Weights of a small transformer language model.
Size: 23 layers, width 256, 8 heads of 32, MLP 1024 tanh GELU, vocabulary 4096, 19.2M parameters.
Architecture: LayerNorm before each block, learned positions, tied embeddings.
Training: a variant of Muon for these matrices, 493M tokens, 16671 steps.
Each number is 128 + 32 x the weight over its row's rms, rounded and kept within 0 to 255. Layers, rows and columns count from 0. Numbers have three digits each. The size before them is the row's rms in percent of the matrix's.

# k: layer 18 attention key, 256x256, rms 0.119, rows 250-255, columns 64-127
# q: layer 18 attention query, 256x256, rms 0.123, rows 251-255, columns 64-127
# v: layer 18 attention value, 256x256, rms 0.145, rows 224-255, columns 64-127
# o: layer 18 attention output (transposed), 256x256, rms 0.447, rows 224-255, columns 64-127
# up: layer 18 MLP up, 1024x256, rms 0.241, rows 0-8, columns 64-127
# down: layer 18 MLP down (transposed), 1024x256, rms 0.134, rows 0-8, columns 64-127
k250 100:117157155121148083111127135098144082168146147164136099091138119134125144169108161101062082115109106157093120145142143182112095102188129130132082133165130092141101161162103169161075117105133153
q251 092:086131090095108137129116136112126147151106182092146093206104124072116085103183142032142082094127103082131127158184085110102058097145109127184171174078150160109121143124127170177145105156147118
k251 093:139141096122124132096153114118059174085145164116081114131083074128090163128134176111120095182153042167182114123167129104105122103147110135102081116076123099110152113113134124128161104136085093
q252 087:180110131121086100089114188120164143087131132129087163125118093119138165126117079083128119095125137117197066124173071147182124117144098147142151170177137183184085089117124143099059124085080160
k252 091:181109141116128063126078103085121127154218133118150137076079105065163160084139180046092083141089150153179109144191089108129097143148170129158158123138109141162108156115110142163097125165149132
q253 097:162065135116070139084170190106113116138152066134091099097108114137117147100178149148187149088126134091177138134146100103061084168139101086131122115082138162137080193110117087130121143085097180
k253 095:140114142125176169074147188101154104094081103153125156140089149185135213039141149102172127122149144155007094134140119089126090118103078073144115157119120110192101180137127094084142121217132130
q254 092:099167124088151127114122119062152099134071109102178116137141176170155171107168151148129138145089166095139093102138146135151197101086077140124135121129152164156176158143081112151090097129137121
k254 096:073097150113057129149155086090131147121198069088153141161098164158149121113170183151184139130170098149106114215120149074079168114125129122130121089102129157140045110136124113130087125148206082
q255 095:088127127156088128151094175106143119179176134053134065159099148119105084102149065116110110143136162127143127068109153115093151130167133140144111097172125209190139165166120072061108099122121125
k255 095:074104132094153080101122159138167091118146157140092119140136163072140120093099086125126107173096137124128159124110149177109050138094121176132097156156081135180140139209073141114143086081169091
v224 081:148118081150109134146115106099149081112176189185147090091124142168150109069149145127099154112090106099100093078139048138072150120109149097081116124088144122198152093104124085148124155115118128
o224 085:127135139162140109206162152128145131161090176171132152107153101132164108133072142120094122130109143163106163102064159165104119123185140091173126148175159168085099121202214146097124117192114182
v225 090:089117098046149096111153145095115172081134202131179142078081116110114097128058184064094111090182132148169103141091148090124147129133141086102173147102116137107142150139135160171065150147105172
o225 092:119121113165074141115135093162119105111115094095125137144153156165138195104185073208185140144111125109101193149125111147109136156172127161121139090143128157183125096082131120125137147123156076
v226 082:134096141111086062091083145121086139149093174109140136119164106087160118041185144156153112150144148098111149168140153110092156107141166109081125158146111137107091149064149103049164127132139152
o226 088:152071128153098140152094100124181116173159094137111098167157109102128102154102165130168159125123093130161073150157083137125105133085110115143145083112098098126113095158086127182077171119117103
v227 089:180119126155072066137127181120115130164079116128103140120146123098145129071177131147059097086072125137114089064109083087122131116158151114168134150118144089145133104163130141082124132122160157
o227 092:091118142096154127103126112123129105106166136094093149131136067197101190139090145106139165164152141118095170140115129173130116117072147139110110113106139140172165138063136127147170134148126104
v228 088:113128219165163134134170161145119141159177105133197115202109128109141063093136147080081156103092114119132139139142176128159160093091131158128141133056091164179237138151118130188137132124082143
o228 090:209109141110116175120112145095148119068097116121085069094121112164102119152143121135153126132119168168087169096159052104108095181153117103146043122155138153088093135134149132082117114107108149
v229 079:047148079101103148130140138134117178145101152129111090104099140092145189142148169125138112089083116116154176137207181128141049131132173119068101118096128116100127092128142141156176187125106095
o229 085:156066146122106123085132126112120172171168159099111221184083143172123098112084134133119119186124113130181103085123088130122205094174106137142137132109075116159068144081101120123162113115095108
v230 086:146115181110103150158067132101088126199141162142128113104146129136136100140163115171136093122181139147175101132173125140127119135161140162151087114113129180068164114180109145175156086073165098
o230 090:154134105107094114131156133129155091087114073146165132137112138117116191114111150132137198058044121172130112130134142099095129158078073082105165180171140132089159177150105201087103170156065162
v231 080:106120142090110150110140153146173134137068104136146156097118102106153142078122076154174118131189138193149039123092102105095135146126187149119138104130141125118156157119100136136151110140170117
o231 085:080150098168103128106140117106097131140140136152160097167132116138139164188136158108144188155101083090159184164152055143170122120096052092137113137154134121083098091150124122107146131122147105
v232 090:102116140126025105105125151160156140172083111097107095106092105134148158169129134074137089072103133153130164125121113141118116112134125165132078100158158083181096134169163108144129163126129123
o232 084:167124127153167151114144094136164112119104131104144119175130130149065122111142087150138185181137119137096147089072125145162117121134126120146130168068128150081143067081105131120123137156121099
v233 079:129147095154100103136122098159203073119141122084148169124135121130093135170186124038104103146069078147165189143147154129118112125177122150101110130140179133150162085162123123123134124187154162
o233 086:131058177196094120130149150076135110138098129181120095156154136142150110170107161120192160190191118144100083102108074157134109151147114158149143149138124114102129149126064184146126156085071088
v234 084:109155177091055151105072103063099115166129129207179178124101145088176130156100145117153152118128126128119225169124160141132143128170104165123121162160189143089129170107161133116110150118111129
o234 094:121042170120143074087148111120163146105154116050145073133104127137128104136084071158098120128112173099149087086146107127129125149053170084167206077106106142215091160111073159144112140102196114
v235 090:174133149156165137158157195119118148131149126095067132113173209113143114110072119151126085144145147162130160144067106104146104115121132092122130123129100166121017142141202153131147094118077105
o235 093:145104090079117065076112083135162094152088163105143148132137095102124174152172111096135154090117116062111112096165124137139150142135145182117132156115093107203194136110055104145183160104196153
v236 080:116080115104122133158163147148134166196181097190095164038149141150121161160104106107105179091149134110163121075149164152166143141096086112089168125139167129124080148106122077165141098175084088
o236 086:090130121076127149134112144130146141119149172134134157184120165113167071092127068103046095169125105130056116119091133111100146148177130131183173085117118130158109116118096101097144134109156207
v237 081:129118199176154189128144100094131097089166081091113178176129174113123097105175117102146083113133111122177108149159114110075127153082156114084121132132102163113134182105192162150113108131104116
o237 086:158129148099119062189135194153123102146129162110141087093091093177109105133064110113112201130146152178152123157140109099166072110093138133159122135079156100101063076104155097108186140124124099
v238 079:114178046097132146122065118143122112117105134170090104163070190096136136135118142061120124105110213124095101117125072137099181168109108109111161093161150113123093133129163098141118106106139118
o238 080:124056162146095130185070138104123103141105121079167127157175154165106135186117104109120205167138071173117107092203160162128065091136149155163132089113137110145082130140132161156124149150137168
v239 084:109081105052162150155111153105188159080142113153091138142091142136142160111114131073107076145127106146168166105092066174137180115169127182105185147111097168159134144123120132059100127159164108
o239 083:181182096131075127117200154154084116155159144149154155119152081126149166152044103144139129159072125136142168150168124072156089145129133135113087089121149152097115127098157172110153109134117147
v240 089:157117149138108157143120120124075131063154099155142124100117112182135127134139094107157071120135177160120117112107101114124130092106130130158096118108130103163098124148200119077118173159111076
o240 087:125123071116085101109135108132181091172103211137157091134149170072143108163093145127115138188109105113109119096129181097117106119109109159091101120117150125097177153153116086119200102079187103
v241 087:125190159119119087078106088123224126131133112169112167099114112134135079166150121126155107120158114107132138171161103158134160154161102102130125114102110129180161161147083125098135185130182172
o241 090:147130102133142093155108168141059138138061043145077100170111133113123142067120177134113154089144183149182110085068126120094092140085117111158113170125140122106194102086116112066102120085136114
v242 083:131114071177055146085146153152122076163149142177127138123108126116103114110081140121201146113182175100147142198105137145091192110128139109187090134158097097091137134155078098140096129101178164
o242 081:101111162082135170147126121147172174074096089166168111126131101135142090049167123099140116158157109183082128052192127136157137110073080135063144119106158146154140092102162084086158141166100089
v243 078:139132091209187110116106090133174164080179103101170168089143147122168130077046137116124154146147143154078167107108126172110197136130147170128097173173143120217144101085095110173065111160127116
o243 088:100128146053047185126133101135118052171103142137117075161113103094153146184215070179120101101100114074158146162052076073100125146150129102135150123094149130016131180156150081100143133107116142
v244 078:109127125091135101219131132178129159091067058140131215132170132117163163109114141087121080195147089169154172088109133092143133130128130138130137064141193070078084144193179167120126160122127130
o244 086:137109152101116154060136143150152158105112153118140075114158114172155135125145089168120187140100192055145096113114171175060177131104130149094061157070112138154157063135107153115186062111142106
v245 089:117105151123148105102145126138108143076129146147152152147158131149146043160135135102118095085094139157162128110120066117124042154144093116099180092163181090092196124134129044177132109149146162
o245 095:110148131127122124148128097141101109114118101112158147139125122089141150117094121119122158056130130124149109150031156153117166111120163123119133121102199171151077094141191156140149112106150162
v246 079:165130133109176090107126133214091159110097158160112123121146133180191118156121092106129071044146083112181105071172150084154152131069138130146169163097108156129176149115098121138123085124128130
o246 089:118101121135124147157078141077090158104170104130129101132114115095090141154119147063121115150082115193156197184122130231192131128153096099133138023186144104153075089105191126126124197094101129
v247 088:128106080101152142121133185176092109162122109146095115086141141104128179090107126107125155090114100147144102071122112071089106069119141108147182101103142117079118130150147158138177175163099166
o247 100:127161088172125111150092071100121127106146166136166133118180135145143107157162130202116117135113130137128144142111154147171104175147131119073157077150107089154159081123127089135068115120171134
v248 087:098110144120167130146082097116084190180080136090149135143191148130119127146106109124110127111200175043116134129124137132113150074179059091130135105083126141170140166069115116144130129141140077
o248 086:130180139147103158084132165123116119118179181182137117118116079089124121057093178179117103133080110130112137132142175108093147139089206176142197095101125087062127138190115120076110096135119159
v249 091:158138115099111145132093152106093090155108158092176161138153137127102144100110083120122124096156160100045158142103144139126090112105157098117156075176097151106120174071121080141138108180073048
o249 094:091118134164151088122137135127179188163128138139095110162179116102126099139084150124123127106102032081171179052103138115168147110150120147157095186119157110166175098131116167116147156051159175
v250 083:103131141117132122140140122115137163154095150115092131104162094098118112114109091177065119085188118159165088100077115197093033111131101187100111104102068140184124112128105154098165145121123087
o250 096:148151114141112136116110146121117132061151146087087101132091131163131128146151166088130091124097174044082104108127142139134130157150134072173109159074156092105187141142195129164072120152176145
v251 090:111161120153104147141174116125101099134148100164140131148126138108123117113081121146157080136145118139103158171097143106087176121178126175209105118161105098146088108129101090117123147144133098
o251 089:170070147131194162102181102115123213110130122112129131147158133145122113120118149111137191094151099065132096081165058225132098203074124124092149111125118167185082175177088147155140122173128133
v252 086:111167150134114146074178115157099120152129165115134103120137183092138100053229140084085094067179101138075178119105113052096193066127164109072099142113210113109134140121182143160123146104154120
o252 091:171137142135204067153113068078137079091131042143079094144119089174118163159080114140157105141147160081192128112153115173114104157191087146135136131167074137151108096148090114101157142127160135
v253 085:124175120123154125091185103043127135132108173169144097126104096179126162118217150129131122137135121092150109155087074164171106102133122117097103142094131065124167141107139143131121076146092092
o253 090:097107120123158142100085167192125108110154097134075114176159103073177141086070131102136176153099141187159125122192128113074105144143166134133140113083132176151146196169120094139136181106136140
v254 086:148068126078072137137114121022139109145138139157128072128159132102162112136110141111154128134138153187155176131081138099128128102127142162153114095151147160119119151114190112136107141125116106
o254 094:124141180104172052129124120208139147181132168066135168121113146138123167129134087146134144130152082149092104163154099122154135091108116125118180114100056168139159134087045148118170154116119137
v255 086:154095074106162144110176121096127121090188145168129150141090146205118115160135107063088166087053119161127115150181150131154128139079118086124141143182120144144128195083083133103133100153076170
o255 086:130160169165129135149136107178127168080097157097136086119136131080119123072124122131139084133153127151162151129090143112095116113166154161071115181096112113099127122175165127093104138128095152
up0 103:140093124167164100129099160169088110146178147154130138132153124110148146061111137145161120123119146035092148144109208147112177128096157112143172112190182112116143130164122131152146143104073073
down0 102:169151169149193188105127117093169099126160125104121113150132091076159134130116115142120146117139159135111182150160127099165169169091163144117132163088115115182109138153079165117111090161116134
up1 102:128136159147111159070143189128144037108148062121131145156086157149114114134139129162121079097194112122178115216178156158083168154172146194128132127135140097071139121180156168133192167119148157
down1 104:123098145105156112114181180109128137094053145094146185105152139099119145125096138111140138158097166109074103183090128135144128111091170093104110099128135111154156115087138099082156141089118134
up2 102:120134146150164066153087111143193151206116133105135148156079031107147109124152142112132184204059143057120174120075106180109153072068197192150102153137057103140106091137159084153136117137129111
down2 092:115128146092139131105115104103085137135076098117093068112130158122105139147065126132138156118141082075149150090108170130194120101115143116033184120119154077142136146152116103179108092128138124
up3 104:100169138104189139154118131118101110173132099126118108113141164102086143085132182160173174157152153127083100163121163145143147171162119118121135118060176093104110124179149143099051152157190132
down3 100:069106145098101070157117124152110114128106068044129181123185120178134134129079145118110071140170138087189150137182102101211123123160181104179155147196123141134133128081163138142151102151173115
up4 102:129112117150102144123133133103113126092150114150168121126133169092121109212114131139169158173106153159142138086183131095104117066122172127130115159129108109112099118118111066095125135172114150
down4 105:153139144032086097171118117137196143151141138139136157137099123114085149075131170087099099124095158170119109123115117141136150109160122144150104142117160145195148135157090159129150184121174128
up5 093:087095096106174184081193133105107123120127121127142073139173184110156149080123137142107108139117077120135146117145131072146154122161127144202102168142142176124162090142153114126101122130126064
down5 095:106156166141110164099192174114107085085191132089114090155186110132079128108144154121106149103133139118119122084163102092142134111137141139055111143143156147098118143142116157113120126127151136
up6 105:102128110100149149157188108132144126225208145148080098173057149146153160070185085135139099118158199087112153090172161124123078128169145189120127123115142129151124089139084218117191132163112122
down6 096:168121086071117107134152079165072122089074035093185153078132198102071096132136099135081116086130141124084189148151164170128134100143163148119140109124119154090166174073205152043175118106125166
up7 094:120112131122124087092135172167113245149149123150122115111133149134092176101081140108132121116087199080205096171151177095154127125089105149112097150163139102091123135104118145173101152132147070
down7 102:125085141144111094156061083130115102113142101135101116147174135118143089052170122147110107152133136140134157112101106098089133099149187115139086121110107168141049133097076136115154084128113253
up8 099:157125067080163152135187182110112088144180149096129118092178151202100175159089120111171122100183096152134141144153219102119146065154093123134145080141089165134146160162129124103123125134127129
down8 105:141113116078108121103199178125192135138052138169146159151146098071121113167080136125108166087136214145164108143089192114123092141166134134138116125103081068160035148085164144109137150160118126